Weights of a small transformer language model.
Architecture: RMSNorm before each block, rotary positions, untied embeddings, normalized queries and keys, capped logits.
Each number is 50 + 15 x the weight over its row's rms, rounded and kept within 0 to 99. Layers, rows and columns count from 0. The size before them is the row's rms in percent of the matrix's.

# layer 5 MLP gate, 1280x384, rms 0.0475, rows 1166-1175, columns 144-191
097:41 39 58 57 61 53 19 56 32 45 34 63 27 30 19 62 30 44 62 11 49 54 72 52 53 76 46 47 25 34 36 54 62 43 47 73 45 77 58 49 58 60 64 47 63 69 54 44
106:33 43 36 45 63 46 61 58 67 14 58 44 51 46 68 54 50 46 48 48 66 76 36 57 29 73 22 51 77 32 73 50 35 46 58 27 54 44 57 40 59 47 37 70 65 59 58 57
092:46 39 40 37 42 72 15 43 84 47 61 39 21 57 42 67 59 44 51 38 57 47 36 43 41 62 76 20 30 35 53 25 29 42 44 66 60 55 50 18 82 27 20 48 62 50 42 54
094:37 61 44 65 50 49 55 51 27 43 49 48 28 45 51 32 49 40 34 54 32 40 33 48 42 41 67 40 58 56 51 39 67 66 40 57 44 58 24 59 53 56 37 40 50 48 57 48
096:51 31 32 32 50 63 44 50 51 87 47 24 51 43 25 66 43 73 41 59 37 39 36 36 35 37 60 35 40 78 39 55 38 52 65 52 62 44 65 51 63 29 46 29 48 48 52 55
094:38 50 59 79 52 46 38 48 33 49 33 37 68 57 38 40 65 85 27 36 57 55 43 57 38 72 56 58 54 54 70 60 27 47 40 58 50 51 64 62 51 39 38 76 28 58 56 67
098:41 77 47 36 59 41 56 63 54 72 53 61 27 49 51 53 56 42 33 76 35 52 75 87 38 18 45 45 59 41 44 44 42 49 45 29 40 45 79 86 42 29 71 31 69 59 46 76
100:60 58 69 25 06 78 43 66 55 40 30 60 57 40 42 53 42 61 39 44 44 54 61 96 52 68 62 56 64 64 62 68 42 60 70 66 53 61 43 46 42 53 65 44 27 44 80 49
095:67 41 69 37 48 47 41 45 15 60 59 45 40 50 67 66 54 47 44 35 56 61 29 33 61 63 50 47 32 69 40 67 64 58 37 44 19 38 33 43 66 37 72 53 57 33 50 74
101:65 48 53 49 47 50 77 56 54 49 35 43 56 48 62 65 63 36 50 62 66 54 43 66 53 46 59 62 51 26 47 61 43 55 73 53 60 68 33 53 40 55 44 65 41 41 47 56
# layer 5 MLP up, 1280x384, rms 0.0476, rows 1166-1175, columns 144-191
096:53 59 27 33 59 41 72 69 55 44 69 31 82 50 44 75 15 56 38 39 34 35 35 60 57 56 57 42 26 62 58 65 35 51 28 30 27 46 48 45 61 49 55 66 63 47 45 42
107:39 42 64 47 57 54 55 99 44 37 56 48 55 54 35 54 76 70 55 46 51 37 70 68 33 16 60 56 48 65 36 52 18 49 40 37 62 40 47 48 53 59 47 45 54 56 27 30
096:49 44 51 48 41 55 32 32 46 38 50 62 36 72 70 29 34 44 35 21 61 48 74 45 35 95 48 34 37 47 59 45 35 62 42 78 41 37 50 41 68 60 42 46 51 38 41 35
092:38 20 32 46 34 56 48 49 12 29 54 39 56 51 32 73 36 38 48 35 64 34 32 62 24 48 34 27 59 28 54 42 52 77 51 35 48 60 48 56 43 37 82 50 25 25 72 64
090:69 60 38 80 58 56 50 50 49 46 50 53 61 33 76 31 70 53 52 69 74 36 41 57 63 77 80 49 48 45 20 50 33 58 53 36 51 34 50 47 52 45 66 44 52 58 40 82
099:51 54 52 44 14 36 35 49 45 10 54 56 26 43 55 68 54 42 35 79 61 64 51 56 60 58 66 29 44 54 66 87 32 44 48 73 60 40 49 28 35 32 41 61 50 45 71 39
099:66 62 53 36 56 28 48 38 53 65 58 50 40 51 46 66 40 55 45 42 69 67 67 64 56 70 49 40 47 57 33 33 86 53 63 41 51 48 33 06 79 53 29 38 66 58 11 51
097:34 57 71 32 53 39 59 33 50 36 19 55 25 31 54 41 51 56 67 56 45 43 45 19 43 71 62 37 46 39 48 46 55 52 65 44 35 46 64 59 74 50 62 31 41 37 49 31
096:46 74 45 82 90 56 38 81 36 43 53 49 63 53 42 23 60 42 54 65 56 42 59 53 31 46 51 39 53 57 62 44 56 69 60 48 62 38 81 84 37 44 28 52 77 40 48 42
095:43 56 38 61 74 61 60 54 58 64 69 27 56 84 64 19 45 68 66 57 72 29 67 60 50 69 93 55 42 53 71 39 60 57 53 88 51 51 54 71 50 50 69 26 24 40 59 55
# layer 5 MLP down (transposed), 1280x384, rms 0.0474, rows 1166-1174, columns 144-191
095:18 33 63 37 21 70 46 40 18 53 14 72 23 61 17 29 64 52 47 66 69 48 52 69 59 40 61 57 54 43 51 46 45 52 19 50 33 61 33 60 20 68 49 46 59 79 64 54
104:33 42 44 46 30 52 69 32 31 61 47 42 89 47 42 69 45 38 33 51 65 67 61 62 55 28 68 09 53 52 59 32 24 47 57 19 51 43 58 63 59 66 70 83 60 53 46 63
095:69 19 26 52 45 59 39 28 47 29 30 59 60 44 66 57 23 58 61 36 49 30 43 45 55 36 58 92 44 74 96 63 35 58 36 54 53 53 61 14 43 57 22 56 45 26 42 38
095:54 87 44 54 47 33 72 46 63 49 51 44 39 63 51 56 37 36 63 54 56 59 37 49 41 60 39 32 41 40 72 33 43 60 44 44 45 67 68 59 59 49 74 58 56 46 44 44
096:37 41 57 52 60 24 42 38 47 73 46 50 48 42 87 52 71 72 60 46 70 50 45 59 66 32 48 57 51 44 45 56 42 39 50 43 42 28 31 43 45 36 44 38 33 50 45 39
100:14 54 43 59 21 58 55 61 39 55 53 49 46 60 44 37 28 39 42 72 38 56 34 53 05 47 52 39 65 62 42 69 55 59 75 61 43 51 53 52 48 47 79 64 03 84 64 23
099:62 75 68 74 40 31 61 47 43 63 57 47 38 71 66 35 50 26 33 25 23 44 53 24 62 80 64 54 52 67 62 64 44 72 50 25 46 58 50 49 73 70 46 60 65 33 53 57
100:54 49 73 19 52 76 61 93 46 54 49 74 22 65 51 55 60 62 51 46 56 21 49 49 72 52 68 26 82 56 76 63 57 46 51 77 49 57 55 47 36 47 70 39 39 39 62 54
094:77 62 59 50 56 52 47 70 64 35 76 62 53 46 36 61 48 41 51 14 70 51 38 37 48 50 52 63 55 40 41 34 51 65 59 41 14 59 57 48 39 39 38 25 48 74 43 38